python train.py --rope_fraction=1.0 --lr_mult_qkv=0.4 --final_lr_fraction=0.0
Each number is 500 + 40 x the weight over its row's rms, rounded and kept within 0 to 999. Layers, rows and columns count from 0. Numbers have three digits each. The size before them is the row's rms in percent of the matrix's.

# up: layer 4 MLP up, 1216x448, rms 0.0358, rows 167-187, columns 224-447
# down: layer 4 MLP down (transposed), 1216x448, rms 0.0353, rows 167-187, columns 224-447
# gate: layer 4 MLP gate, 1216x448, rms 0.037, rows 168-187, columns 224-447
up167 090:507481481554556513438448464584513423568497489491488465414531436518556481492493526559545485473476529477542481487469521486527457559507472475498492529491597510517557537514571556502530538562499464501484511433521492526570522494492434542503472528452405526570563514455464519454522488490492553536523485570471542531473544476500502448612564527452543496459520534505537530498485503506474505473484502509509495524547516463455511440546518560525459522529502413579486529411468487484510462500467519476505497490459469445521491526464487457548503463478473453475573468613502489529487584585500542571535527522493538464552490537484469495490531514473550520492495549533449533413480505503517545511465
down167 089:511543529452453519531566478449544544535480535458545483485437532550539503463521460485497505581446471537471517523515493567403598433456502496501488402486554464478457432467480503495564445492457513491478442505492485473484474455559515444526549487451581512360487504483521486480510437486452484465454503529508475438531468553542502491488499451417517477545542462501520447522473477532513493526489522536548510500497551534535506515514452527518512516533477623494516496554462551482526518543516504474501548551482429494456530505488532509488454431487534463492454583455419378452459473451519537483445480540547503520435508489536444429550477505584536446491513473475507487473525501530453524576430
gate168 099:545437473488501560527528503463550503529538508509491438553477544452492466528496514456590503429502521476543501476466499495422517529520457538463482488530435463435512504561543471544504580539455583565506482521394539508579550459433510538562476467562513596499470449465613475489470542499518514515449560505489415570511470539471555528478515483478475476498533491462424555458552494446492485521548499480492504464507467441467435581487460484544503497437469499509487501545505445529489544484393497513449472484533491507523541512512552539551510486478522495516475521598486536442445483488476467482469553502457437495585521459569449474490574458529550452559450481508503510481581449520466538574484
up168 086:532535554495547468476522448478499550606469518494502499450487493501519439527449491526540452563457487490531507511436543540459505471487560523438493539554500490457506540481524554560470560542387449514487522419441431461437536497523528439533462443431465519502462532486442510499490493481440501493508504538495506524454512553494526545437531561452481485485473498516542544491529521444512483562561444498487481522600509492483523547493474518478522504499473480488429470429498571511531551519501536480519515460488526485553488504486533525456563491416520576533547560530477516519455528521492548483511545478574457480538532533521519512474525543481506530486501507503486484470501486536551731578494
down168 098:466432441448475505515484512492555513506424494518527446515464551506550527486540453549562443536508585451554517538418477477532490499506494457573492476502474541464559415536524442525554524499481514491564482510529505500528572472526518462539533505467480529559496490488505480453491525420502481473554480437520477476497491498507557471524575524552466447512569448492487446488494456448493442518489526454589443581499544491510514519515472498506519552474474514505478553525461557475474485553527530555511463511482482476457496522477573540476466507485542486509521466468483505430503498507430436480479490533447499479490568513577455486562571468487526518513483494525434485509554469466488514524472
gate169 086:523520566495485513463526531481393453456496491515474484478465530477491516470505496571518497496481507585490545494524545484598517455580504569485481562546566515473516514535487433521530509518471528581424495535533529504528477445612539467537558507417487449487494535473521489511475429535500492517528500475462542447500482529543466478439541505542507497464495418540613527488598483523474516465519546488416498526431442503509464491527617526546477494536474513526481418488482489565527531559454477564485477548536516498434561493528529542558488517548472539474553575484510522440468556548497479537543558518538531481550452510549518477516575515499468492535520490531521460512554533460497508521426
up169 084:526482544499429500470505517455524424568510523502476514507499459506530468548569521497473502441566553527514492507551462495505473523534464484481522515651531462493471504492542446494525491498477444579497470539463525485602496501486502536575530564460535543429569531432532522432485579439500462493581525519497528478549489458488433530559534536493478519383515475512565386535498430546438497558476503476588522487513462494527492411441473512500548438497514483574476530547571540480486435501484493509514459538499486560525580507483439541443520545453495433492490568513454521486480552579485488487525525490483503481487443435535523461545508454479519462523486465501511449489491540496491472510446
down169 085:523553424463458507475541573444517525540502487472517528585491477510560469523461471480519574506515504484502528545545517519474491455523513526497515489360368500483450444534514528554501523528448456524501476519535499484456532548514543519431550567524519513536455485529474523544520488488565516444468482532494602530527596444529495510397484477552529462534449515548482496446492517480475493492523476501481439519533556567457510531542534462463449529483513510481464507540559520489475427628491555483498497532564522492455507491463518491498498560547440492542533529512514502536467406501515544507465498467548495514435451532526452489470519514517492539503444484502513548489468433507505496504542
gate170 098:497529462490445519530474506507461603485488465507499595575492530520466455470478477587569442493435481506543547537498524481590485483538484458445446507522513462558479554471459445490562520476538613528542468603526479508501501412480576484473465486557485500491436579466506542456415451510441512492567484524449569447484501554498507535483537481581529504496511515522482495507485495497503449456501514475508525523590424473565518486529394480492502498492505459506524502451447529490454510484537476494491521473493503482464588500510506493495471507459485514520511473510535509524463537391555532548548475449441459498566488509416582517539523529481490525542545523435485533506536426526446520530559
up170 093:489461490484543504529512516559468499418537497511501507438512469456468525524436512435530535447494521480481496548497439447438499489481590509519494541478468541526482472598441527518534497517567439433552493466484552514507460460496556530450481511447525533418504557551502430525500494478483526451513511443506457506502426514446452535493525390490536532520577494503528484487488450538464484455521546575445532487457435547456496450446482477438444558432501478541499489457553469389539486597480476511496490557456541480506504510543527509526502480506419561462452480510499486482533509539498469497543525488514486522477440520416437514545469491567493511461483468527558532482497501490411449496486
down170 096:510497517541501485524489473511494515420511455497445500460520459509497480453547431548527480428468519477497464524521507432500581520449611488512541520452467519548517463522506487494512438484551530451506426537523427506493501406535566478553563437455589480501483553554569417471466503474468507466450500568490497531494496554496456481487473463538532494482566544508476509528495495552565501459533499533496587500526561513528496410509508478570471533462479463572477457454467520448484558574449503525542465577479559432481582493495516571522431446515482453450470519486499438510533538505428525455494555510482456512497521532487501500520517484586405528425473455462572555506461446461479452542497
gate171 092:488549427414596456474487548575557450524462504500461574539544537483429554486486523524527520540495496537463560486466587439457549474457516492488450537485499559482462489544429479529510478521546528534495501520529516507525507458490431597561518481482530477592512482523440455496472499505441491525438495528432539497497480462435473538516421475493531459461536438482499514545530482468546443482526577496457493538422512528582486516503481494483480495486512483477429482458486529543464509446498508448540492442575502506533509458536508533571477524504472505579593515452557447474420492516522458504472498477480529467524543521510521520504498478450480458453542490512482531495521509456575499544521
up171 097:455440457545503456591550530454455498464466450468461504509470480521519484557565492489525498578531559559529415494548467514546536481487489505560507486559495569433480509528557552445452498474504525418422451480435459558541564453584490454474462479537426502548474504575525504412464479524507447529524479500460531586388512479488531544509480500453529504424559481506461475501529531491490549561531475501498454505416477515500529515490599476578529483461506561503491536465429465537501545562520470541517483482531465489476477491547450584548522509459554467475519479513536496470525505510460538493505462495491488522440475475494535514475460495512524519470513504443587504533461548516564550482477
down171 098:523555473548553526539431494525501432493497483515489508547457504494545503509525520488431538456462485500420588517503466472453516528474538501408538472562514486498530546508515490497552502417483547499475472424591523533510545513509529495502392526479512545589532491544571495504549468498565474519542530501526495499533477525488499526528542494509452548526395399530512445513541472458557455508489485418484456474523488564568411554500439573488436452496474468591530472486520535552508447601578486519489535458478454490499502538541442556536470533569495518501434505510521481510486439471527474473463563442605468493521437447548509474502445457457483463522499555518515498492515465479476439491522
gate172 123:507527554468501512398500512475492498540551464460510500525537496465566472469527571494477426434480507540486491447517538483528479480489444448458470572471555422451518516472529474496495475586493495553483556589492511554460551458490551534515445470468547544475457509482538438500490500492533524494547472549450536445484464511524437518478527553505530463482534470490466498473495463453504466538402535478546559553575519506485540456501540509464495504443476524442489506583496473503513519471512508562459503437576441548525519621536434508491504460559481474469574499504454590506479465537494504514479449522493526464455495494566515509497568510487525451486533496413526486539458457472535561511562
up172 128:484505455524442486550539466524505502513519512486499523463441496501473524557502499512560482574549422492551497561487501465524536538452537525488528442515399551512436477527505467492505500515434516461515501429535473496538516579460538385428546505523496508570509548552460564505477488520454459465527492497560467533492527497470541458508481395537441504468528496581528559513538575532464539455541483482482500486509466440502516554503476490486538504537428428545498527426458530524465513497519488429478472522447519469455510446513538543535499524486566525529460473537567515488510569548434509435570533463551465538546516494425566503445457420575534593487469496568446503475529451554488529475469
down172 116:459536502497433516532507469520449537546542522495451546477444468536486472558529450443507503544561509434540555538539481555550661470465488546476585495505388567544449439505531503528545464538463520494497528490543457527527449517478515446498551532464464535510519560490480592578546501495473469477531480503497492489536500458522519448466506466509405474516580531531512504519447573538432528416478467496490544469549480468556498472484483532521565500517467456475539523473444540563504622451545488479527536555441516462483565390465508507503473531499486464508463531483573440577386518504460508449570543471486522528555463551455488502534480449537529561477498489534422499465612447571453530413438
gate173 090:476480483460528544505541440573484478483513457437588490541503518509428499508409501588499423478467511550544483539463467442453587476510449454519483530506470479465491526547538495501494503539449451457580559485535542565542566437515527560477537450468502415537420549522546521506479509534455514455510486497557466534512539523532516539525601513531492549518515414490457536510458497501488411414565473497514444476461461477447553446444500472455462467506518473429492497431477503535482507500519467422449468563447451513465490512457503458508456529550432410496482527437476503499494525542523486491533498527495522505468405522445499525508415466478559521492515539541529517445534398503432472450473
up173 091:432480503534435469463515506507563522547512498446518533509503493473575485507513504489517507471573581586504553489481531563413532551525431534534488523514516485447542542484522504428487426497433440552462548487532471501521519507459520454557459524427450425561488436470485483447487510502482536457565524521484560464455534485486494473534442538548421500400436455525564520599447546519478522477467554459562449495587493468495476491535501482504531504515383530527503540472513549514499459489526538493504531492476446517520508506503495493434459524555572415469570454523469499486457541547521527505547508436457525459427519544549505492439533494423485521530520485558456485495513494488514553478493
down173 093:481561497567511433503488442454490506523433452522426486454542467471472442475561502537477513543541505463584474494460555467436538502527544534489517548473529537568578483451500554507550548494517503544493534492502445518452538508482534430524499493475466537479558513507479532474493456530475494527494450454500525499495531409511424454520492517521490459471492562542477496461458429467439490488514490510486586517515487531516546465460506553519527530505455493434492536535475561493517453596516466605485444535425472553529545488564499533557545540406501472490502601471452508533534550505537492441436527529509508517491435508494542541507572499453460559441471509490463561497499535519485500545434
gate174 087:469520521507611543506516554510513524513558471461508513529527508499488581466462576552475482487496522578482504516539459460423470575491484557519431530597496608544484501529552473515515485481454530566527454426506513508553543563548505526452394498476511513586495512514511458481448464526508550452499544560520485529605505426494480479525493416491524494496515483486541538489539507467500524504561441510450487552460489571477477572498512525482514454473526528492564534471457486535508479487477479490504473478493509509459415501520485531553495528520461494510446528443561520451518485538524591525471449515498537474523492529484493564508498511598494535627546564480486491439524478546525505436450
up174 091:507500508517425513456430501471489521471579473497542577577491536486484464462510542472587480516563435494454549562590508453520539480497531447466457455425556543531457514514473546537510483542452432518489444576515491574548500529593502482522487525475516448473494505504437490483520487489477563455533523426415439473545470498432512539531473508449484515491488502497550491493472508501527513419531512495521535488434550490455514498458388567562482545505505539533528464492536465501451535463420523519574486510480489562496560495516470469491471471472507472464464510448483518507520452536549480457437507466433464504455447472486539431460528480464570523541542365509524498562474604494511519542501
down174 089:494494396499497441463501487498506547479521485496510518496537471521506534499505501523509442531544520474536477557556507482500528412483534484397540480451526552497537464522499548518488527491440489496473540502561461606510416475537483537521483514432505440464446474549559420535545530493416498437525469528519529532517472514453552487480462529517445492498479400537456485495437514486498493575510507425597508503577541437504516499470522559565483485523517422533516490476462459481474533461508562536474453421464514480490518509475554558512466494518507509541593493476464485506530484567496443484523515449425402588512487526543511489443538535435516434427436466496498493554513535544536466562490
gate175 057:491586467507483518440441466556501548537507488512534463448483477480522506534502498574521543489547544525456510487534461465458494524564497519576451534510459526573468488498615557464476483471512397485524484534471465562475559541511544525454483506516523497604514503526560493471494625553504462522565483505441469556458466435551423483498479499564518508450497498492487486457508483499522481468484504515489507472459552564457499533498532585492547478509520443438464479479446517430556451495540472448492499493497451525477542520460505502521471444498486534460575447520476540511527453537546510476523544534537561495481481581509435527543492478440469488428534541452455490455530527440522534492432
up175 057:540557507478472524535490473542517517526436534513463508558456463454504521491455569492468512528458603454544487464550495460502497533482509478548563521493444516480538511472544371562546502470507572482459552497562483450481510478508502495526511583496490517495486485517486534524442418544421547480476478536482512483484542549514451522610536479529496503548540460522537529415556520480435498538529514530516458473505479459524495516474403443463533575464523394468601553480526488543507521484523526616506434502476529469512582533509502512508490485584509548469434520517495471515512483470536485478475550526450490469531451485488521510512500474526548494516480449505517491480496500499479510476550
down175 059:546500452471474521505496469542439509536481462475489501502490494488533500506600455473511408575543479493431462425486471417474496554492512464514431553540515532546519447521484487490524552536457461515517515587511586476508449479483573506456524485550472535498545535384565472523536378502575477577509514435513466539508508471496502542465473526507492521478487558515451507466487431550484539411406539477433506473523560479488565488544566567452548523554484520517527474483442539442529458468550432532487565513511537539514450521437454473498504475466491485514491540518500485536506475452588514492522477541495545473477461572520433450540477538503540471491509524451504533516492518479466506512417
gate176 078:495487529472540533462450506509495487394509511486420506556441414496505520458486498531486596519493497497488464487458354445501522513516484534544439475520511479592516514468545517536449484553575545445543493459486470481532529522489490485514529497557500480466528499446507503529539464517590568494501475471489448531517542407495488499520460459469519540567585527443479479532452569497494541441549468499528569461427494527487518513457479533517483460450513465509575494535541383479562466630462498454493503521549507499509464492532510448513542480445532486469501442419525500554498511533530463482493476523556508537563532553519448503470493503490539502525495492497475531507491556497505474469467
up176 085:462482551477560457518514468512484463608501521557548441464508505565468381557517500484544493501533486490439480503455502497466464425486486457536409500463534545526500476507463451531508507470509560505516491500526486617481508585496530545478481532460517571509468556463470516512522436520508506509604490484444502507459467500540472491474511538512434479539501533517527571471473415529444478542467519502432573524518573502505535575503515483400500456522513530537471546569552520469469476546437555521534547460511479535524505481561417519512496570468525488522557497445457463572506535563504471465509572530510555462503455417470510452510508473581522456489498493480514497439506491462571531484467
down176 084:502528486504488525498476528587518534458481474532476480493450465485467487448540497488499557543465496458502520513426505474540477458489507457512560494524477519428478504484490540462471563490543439513515550434470493407483502490478576471556527485486513469487569457501555483521556514521508546463418507462532481474477494389561537489511566486445489566495499462460471507483506570504489539411537526509563498549502494514547524451520511551544550541480437446475521553488521467556558533545567435475473504579528419488478471542524553420464528496527471502413457532449541560483484563461513571525521475504596547498484497592581472557503511480485536501525493489551435471478459449510444453504510
gate177 120:495489513457507511467518563492417542511477469443515481540487455404460501498437565479488456491529525529470507490561438517504559535504430507456460478578462522459483515550536456518571476492403524515515533539494519480478490530485547467507484482468497489510481459563578516502508589530508496513509466465494466493536598525486509552412548459514490491564478455536497513521508519476441456510505538466491548498532374485440496413497452511496540468447455498490499443462503454560467560475517448546551438514515496527487497511579458529503489546520536499416562438535485560544507515537500464409550563516588546524455476516483470472490514460475540500404510470516465510502530442530581520473496
up177 114:524471495535498444361448485549457494492516494531434487482423516509524493511603513513570545491467530477439449535505514463491493536450476447512564547494527475497434487487509453529564466465500488518461501459483412507538503462573503493510487514501483492530544531432520472472485397536521513546520470536494545529561511477511523481509471530458462550529485497464522583504458492504496483486587433393522548522537457548571583508531449492415482509533449448522451544560456548482479528502478465486498481484515522490572464491543435545580451434508433494453487522512523498519507538548542482436503532469485409516489496527460545545507530469437541497505537482500511490461502500527594512468499
down177 114:512444551540476445405498459510492469477474452568508455495426571514479499510526522472615553492514539511452439477459524491465431562458498478527503502489486477460445486482531498482529476444573479503450487455529403518563528477567443485469481530498534481547504543496597487493518475556467489577550460477480536464529457474485516462487492503443489535509515526452521539566450467427500497428591435400528529498560484586586561568510456474473522522554465434505493559533424529492471521455522463448476493500489520437557515504550444523565432450536435485469512499483514509539529557564532504466526463473493416534555507538500555534454520538501479473506517480480485529428462521499507579485502
gate178 094:478488500441477513548481494482576528466481559471464560545482531517510483467523512491503514519518507540516527511488512542414492484495423490551517503491501537530492495492527492447495570497530516566478571460421542481506441484454458472567494481488495493567543480534494502458538513523383545427525491434530529543428501441561562522458398550516511453470542487480451528473518489495544460613547460455473536463530585514549529542512490460536501486405444492487481527470510449429524542512470490506552560481437437490498466452512625463444508537526545531488491475470468506506478526563415544409519512467450494542557500560545534485537552469472508459535480445443477523546475504455523479457557
up178 091:526419538516512473528486477544464567423413481471558463509455580455523534536446536553506543582497535533528552481530469580498485492535475485479489484560488487454496584484503564583423515585545518456523547529472484525468503502550500501534495517515433541475521418528481516481571459533539470548486460516482501506488514554437575497443506568446465491553465510499510426499456531547459520556562527529508531540463495480526477541505499564465503458452491419527502577426494492498501549445562506503505487430507531500564486521527463553524510472534568519576585527574572514478520512444569503521552512489586521511499531570516466542504464525516482463504500504489513506545519512476446583584504
down178 095:494517583488457490483446537502494597523543567553523616494546478485459445482513461530545499482481545546483509548444519451418448521499466514534427427473545490538474439497525470545480548534433520520402480437466494488488465507499465536459499480489561538471518507514512504419486540601486492472583493503521454500495489492529567491533507461443511520509486439498515461542559454520560526511468490517471463443590570485473547520515467445573490509515511590473512510503523540474527506456462444511541533533521470524396461449465490458560510471521553573465511514469469528495469500530427520503521489509499411520548520512474494448534537525468555465512474468423487556511530435461546486463564
gate179 088:517505418505494421539516590459543503517496414474542496494535489521443410486447523439466471461536530507506422545478512506551479510484498548516494479546490511477443471495435495468472539517592514426531467453419487468497500464396523487433622463501502484501475497488610550515575432520531525480452502526518482520464545489483529495519501445563566513521460575464501561504502499536484472389478467476497518445461406426480494458521498505466505503531476567479508533529511415491543512480498466511482522504490581491567461533514468477485533520552536476550496511454458491499513543442579465511510451507498540520493451503504466464487503484527499526477597507526440477500464526565544465585476
up179 083:503488527501428487473473461457545563481498567542486548455497521524501430492530471454518556538508496505541534573522551500532488463498477531536549488481565471536464474454482519586462500478586533488518468467442500530555531477508523510553533468591543519498501447468502545489496516434501515485508506531442438522487529496521463540564490426511510511559473521464455488505458476516525569455398577518498495387505551408424520511486534522524447539521489512478478497540485503510532471492480461585474497419509588455508459495494517529495472540515525510464509509518498498496496517433465485489503450551505464527549526510456520520483586509482453473532512500532418487570498551532500508472450
down179 085:505494569417481500498508420475526553432484571572524501502477499447573511460505546547557549496480504465572567447556472511465489542532474519533440497471508475438558443446543509544482527505430457462487450485542498494463484511509456518552410465530511448467572424525448466474483486456465510528508481541482539497550413539519459498496543467502460508528535460499479474462533503390484495530531518470479538514556616572469455487481475501508454511534465467580476530508425593495475478522485480472477418447469515549472462458469455526504455508490442504466468538531556580505486475498441538537463484497518468495537564479490495503572505480451494456513532481462482499538579507509480549425499
gate180 063:466416528525537390517523511554442526440554513445464442545488559511504544504553519512506453563443518536464455486532565491448476517510495535454484461517437445516531462506481525491503527583512521470504432526522464555473530545466465553493561483463479547482500504527502500495454476503521476450463449481450493497422506516490490467533460498487476567481502511477512502493449485564445506450513506545488485484433428556505501577476544415531509480481515430546571501533582471608521490531574470527529502547529545511408379474493532500424535500466499523557461537464477471500494435429531481513500519491512461477568482483490444522478431495496525531578504482518574518558561462466438501502494
up180 070:507535481424546507532542516393515453472469544509450523510469540576472464535553494493538539486483382496452506467481507451533508468578531494524524452424501475487503502536471533577458488462534476493516502470570491506473442530493435400509520427553487535470555480549460509538538396434498550494491496504454451489462481496506471565515412477446489484495552494478529487562503552479507505502438441445477537472497563512480451507503473530483574526511469450465527482542483515567499532391488494466545508464497535451541490559521459494470479507411541521491489454513483462454450476519569449463518536458492446470508479511472488506503480541476524490504505473484488549537442497455564493528469
down180 068:495537552414589552519439495486491476517539520539487519448440481436529520522475496521490490443563529479557500489530503512458634510520498482528575544473540500488499529470560535446490545615506484478532524431421479523460528597528479559467516548455498450491523497499436496448569416487499546496542409502525489583559545463487510508506509508532529445511435458511407503540443498457496513541483502467498478511494554500481428571504505464555480420534519490486488481433498527526484503546465490531491490455567478495486455462561475505548483466570496459500534523469525570520501487508480528555513465480529523516481440442499557484479565465502485500536501489442529519482464407536502425458454
gate181 093:515566459553481577469522565480459506495509408564499488507563486483536450489455510530458397501523465509530484540533530407503526484509550512564485454431515500503539526555504495588482480512539439450430509433572515547607439477493417477475545535489472489525483455522451437480502447549498554507458529450516467535477464475526511553481467510573454538502436491468516558562532457493505447505476544498452500581475503569510517457488454471509518474487504431585489495467514516458487552490577459464530463565468486499461472523518504527433475424501534499520492495493429464536521540522503448527460467434500502515432531552444561507464482551515497520507475533428494530468493450523548488477515
up181 095:489508562483466538458515492516535510449447490523600547500506462477548563463534526451481415569424479542493492454530511472498517525555529522509531441490548500494480434524494552501510450502516485565508506543548550495414385382514600486476559515436547493456502463464469485525510512539518536562492526503577510432580508512521517505460476530492503476579515509420562513397546481492499475560499544541487493485514531520480442542504440396496474500444428497452514528530557479541494469539515503476520477471468535513491448491539473473521509478489524464456464490462525577546473437520469576472521459528528513386537508535486483491500563484445470510477479486519487474507543433525486437606521
down181 094:500557545527454536513488530476468529512524485518466439510533518500489451550432503510542562438530570487519439480479489480450384584469460465465432468494506488473553574469492472459538497438493561493477467466518507501572568564451506483510436522492482499551532515438506571465515480483453462494476473445502471550487517527462490507533503434513483565510486505534460512557515528585502429433510523475500478508488506482499520490491469556544439506534535487502482533486384473534501618437505538498479550563585488508548509477476543458490416510548458536464490478533482524494512542533433526501510511434518499585479536468487496487491392493471431487506500543426563521531423507468471522447486
gate182 096:480522526527480481596535488434511382552516513542465522461496477477427509547500501480451510556494476514523442500490505425476476475429505557556541455554482481535495495444422496483576587512493479512440394472524518518519537529556503488459517491446398456517492547475513488478509576484514464520576476414444489517473580536467460544549493500473528503416465425510451533483566463500520553555455489484489449500495531446546497505466473470505500485505510527513570477487482521466543488547519497554534409503490540435529509471527479498509480495447521498503462494463493456553541507516497474538473535446487502470424462507511466507501408533486498478535522427440606495548511556475403467462494
up182 100:467451483535459476532474528471478538496489421490496522460540482531596473508503490523536497492482544455507364512464441586486498543535506502495442469594519443490522515475640437495494492458478482496508483506522489532602476551531446486567480518478520559446548448502538487508461458466484614571479452490496514509476509479572506489538454495482436471551439531507507472496381554514493487449502503573574528481497526475381489503555483539485517499465533482472460500505457507529553442425559533467486526564530470555522514469447505460508512511495457447441488471519497499473521486550501479520468429500505461520538440502470424519492566498535511510508479515595486469475439509485567522475521
down182 099:533507498436509538449538463526501483494578532431541516444452529512494531543498500509482422500548484448490618509538585487481466441561519500537474486414522509480511488510431425547426491495506441489493528521509507489474436476490572579501471495584528549504486495531441563515483519565565474478488528506512449522526481486506561472502497468594528452453583483543516499491589514492497478470476529445462486530482494575538538490511467489467462496554502505435516520511493532494466470497582452448541522477532522483518529498515525433547412493519484505579534528559422478475490539429502538511496520507421511477508524498475507441534523566518465489503531522512496553570540472537515631535492
gate183 080:536452450495545558463543493584539511467432472484598518467399484513400520515435491531520494503454491497489555470448575513503532525463469500504454494518553514511469529509548490530513536506482468518485553457530517501482519488546511480477444537522465464507494471518475428535604426405525521489442481540519506483582514579525510445458515544469456591510535449443546527525542503491473489542618433466493494497466435531519489410535479458462469476468569526584500491481532478519441503544466508503532493484515427503454467499482532576517581512503514520481478554448507506510557571572520483471477487484496447488527543487458547524512498459498546505537442552582552513482571420490508609440531
up183 083:457452477540525461473460477423500539479581498525486503535514484510567504483502527510565539528473547519481474480523449476493526564521529485484539480504498493551563483486494547466559431476417467501466441418480478471517437573528482525500506521484519518524417528503423545518529470514504562521518495509508519537442483461537499515482393463496461478505470484486506451483523476521454564463558474469520442457574539507473557587499492506486503503468500495442594479468433591501487496427611523478478526516463491463584481481535589468512516565487481503495460470485469472534498535514453546490542461519503482542548465536547484456480455502533505550516530406469467499476477484491524531513432
down183 086:440484544393422435512462548507512543405467405471464560521537513481507532454557502487569560539536545467531533512491493416509475546582533516481524541531542447489514449469517518543532546518492551545484485522508505445501475525529436461523512494442516529450537556444499483457516502622517471488525481468435456487497458498499528511468501453542507478506453477543475529494510567498492523444526449521468480441482473474486566561502540511467480482489458553545485518563525496449529571421508530551385520508520571502549503438494457575518497438449430454554451517535452564446478461501510496510530480556536573536516401415442535497465495462482524478524522465501547440502491536509492385494449
gate184 098:499424532491437457496510600499455477434468584543486539536517526511470513515490500438441430465521551439471524497458476549508533480512474498508530521517449430472489467507500497521589471504534525481516480541465534475482518493451503537528553525502525502427516524450518423597503476537526455520421480466537425520514529537530535540506492495466483506562563496470441500522561500501395529435527452517516505473439520461450542546485480498467454544543491538541520522586582457535469476503482488467496523586543513543534471522585429521515461516503433501489406476470516464506539461457436485535537487490557445495489534422485518553521503505469510505486526440439511455503527520549503386467461
up184 104:542524549506459512519447578455440525464549502528516522479552554477540438564507551509509482410507524497457455491521407529509468515549497425604528532499396522494612522508500504486529514514494532518572467544534504448539458504567537475531454524495395460567534555501584522580512534534463513449437466541431497489490488462515513467500517489467501437484561497561463523445530521436427439495494537427552502449429385492487485531480462450456372553458493527498531493532531508444490510505446509537422556531543507531500480527538431492525482509440476467522499490541507546471502419478396556491469537534570516536575402507495484530496538511486513522452486445429512427510496469513478549497448
down184 103:512510497497481488521517527440474481490448581544465507533554529544451549484502495516416494494531542508497501537539505531556507487506522500410523509496488459536459479435522514551530516416525471582422541528478557519483578520397470497522550514531539512424537485499460439507480470542502492513533449519500495563474458488532487492462435492502516520477456444498443482433514427496470503577471492578540513517504528488477549442543511483453512529537504469549521527456520502505507434543523504483576499514547486543513466522478466544490543433540482473500522516527516457523579540474440482461584531514477528449445577459530484545501539476514506493540567449469516527450530526556527339537541
gate185 091:479435553494455534456527500487517452516468514432504518492453466463586412490488492463568465547478523508426421502530389511512478493441450457526509515536514469460478463511491532523464479573460500552425532631536537515501542514555566473493503531488475473402523442489438490492492547522524518511580532510480492488507596547498508523469484588481456520487490502483546458568492517518466498535485521431568491444550481503456471474527529497527534450440500498482448485556571464518451517511495562479418502552496501537472562468502488502453516494512559500400479505516480549496493497601506500524532542470537469514508428543549518456466452526516554504520498468519391490506475498556534598473527
up185 097:499589556489494564569481489528548547451577473494535466544517535517458508503525534519501586528584495542490518488540482525536533477495521522526450417537509435445509529431531493470510482442561613474513487528492554529445477436501439518413461550563479498492532612544437503546384467453552563466504465475540508445511431536503528458523481516555478466548444486518517454500508545575487461440531486528489526473500527541528459509468531474542510486537556546526518452532474494580498506518510564538500456507481495490490570452464486535446400539463582486449457485484558551468464501476447480582514513555517530513519573487525490436475507518494552491537465483488530507569494475480507523492502
down185 098:530517423520547561473517485477543555465544586540535544487533522541500557440501590505557506552499519458528544513515452517499636574521510547473495517579474446466578518508476510553477487512489502509443476460452484473482482527506540451430492531486509449554520465559515532545449575518578450499445535540546381542531545518512505486585517527474474511474519485496532496468533552505390469457503529438425582445505450536521403408542435518463512540502489484528518512508564558460515612578458515500501505509536483562594511537489548498536488545473524517471478467515503473483462424477460512537506477483522516438517452466492483558541538494473469518465491455535493520505520552433561483493446
gate186 114:491507498503495522487563498517498569474501486571517507550518497528462497473487472492468488471544503489452502477463500492434525543476475501506490483584488521475539501494491438569451499460583473494462461587439549496464566496537563522518470525486486425551482505496585459584485512553510490437491486481466508528508606522572537571553512537514428499456472487547515473499471537469489513448479444540530539473446519524522543553527465596437545479508590549524487477462506538515422541489531547516508483475479555440488493498519555451543616522487526505462459435525496526507500649528527546487496505564432597508488464448463503526508483521520478483561505511488497496472527515471410482509495
up186 103:444560527499498536502520525570511478632524528467462550527529517491483488490485528470496475500490512493531489473572570553540519546503569465492507553472505478503490612494479518489491453492455498540483496464501538454510491519478503428488466442584395575446469481497525493526506453408513480513471512507512535507462498487500514417532516538508522514435495518494492475520524490496467510566467545483499450423489480446565467449499527459428449511495437497555521568528458534436455440507428493490459537494507455522449465464466501537464517514533494513501490509472573464431504432521501477488510511484500519471565507490592499417519567541518500469524511456486463528504466494439476575509486
down186 113:501540544586526518555414492499487517458491512429469437524473503495556525478467510471519580504538518472527480508504550510452419481529458458507498450485424467442454493530493597484578600496511439497538455512505482483479452456435550507573496497440537429457564513556471537453522475467566554499468530451460571454521552431511401501435537499496499532521512516489493499458552473481418430550517484525443488502503500497474520532435456527523489529511475579512477550559505425504545430468412563521507507553476443516518486568490472516526467507428452480517537522533456545503417447471497525529468536485468491563472562587491466547502499465480556469466618519461549467492531482475503491525456
gate187 100:524554500492478519584495461538519459438493510508516457442544510495449549527428481517499510530502468513502463546560444468486540500473458583584467416473439466455460478518583519492501610524535483541506540503470486431493467498414502544537580508495494562450480505497441544507459532427493470440487526454611441447554469478428455525498562474614485496567466457527527429520509503512535549448474504591522518551452465534466541499480477448487585446495534515483514446557472449511522537529502504526503540496472527462487501498481519469484490500455542492456532511496466460485525577498516434501524468470494457505424511403531511414550441494490478508491492469514576502419517581406433466433543
up187 095:513539424494564460535461462515498480575549481449471510569463466482510520466535537533506476506442461454404564512593450510496461495495435423510452526546447643463504515493433435443433534549483533534494496545462575461457535455480571506543469458502462514577510513568548497537501521539448443483488464559476456501478525454465507491509479561504530501434482518470551489461502473462583481526373464417464525517485572529522462437482447464522480452418467561497488490500469465536460505411529449456495549487468508483498544500548484534485534511519510515537494445457569552508478514506514536515398473498502536508471552482448524513496467488530568572518474492456545420477496489524465520552547
down187 100:496526486484496469559489542446535516462536502482522488467542505470466538450478487482531506517472478448556499536524470479489498501514458531520468444497487532437466445515541557515448572538525464563541546485462528481500483532427552489495565567456523557445465536458509502517496490520473545472509512478505413478548511449453455536496543473553490530481493523524568455536493473447538537439410541572519541512490509524469529487502497430546525523491490565444492472568510509535515495517514440468541539445506519545473507494466499484526530542510532448491476497519505485484445519517543532504543455511534493482459494423504495426592468473477485562510469480507546529433519572422499441549525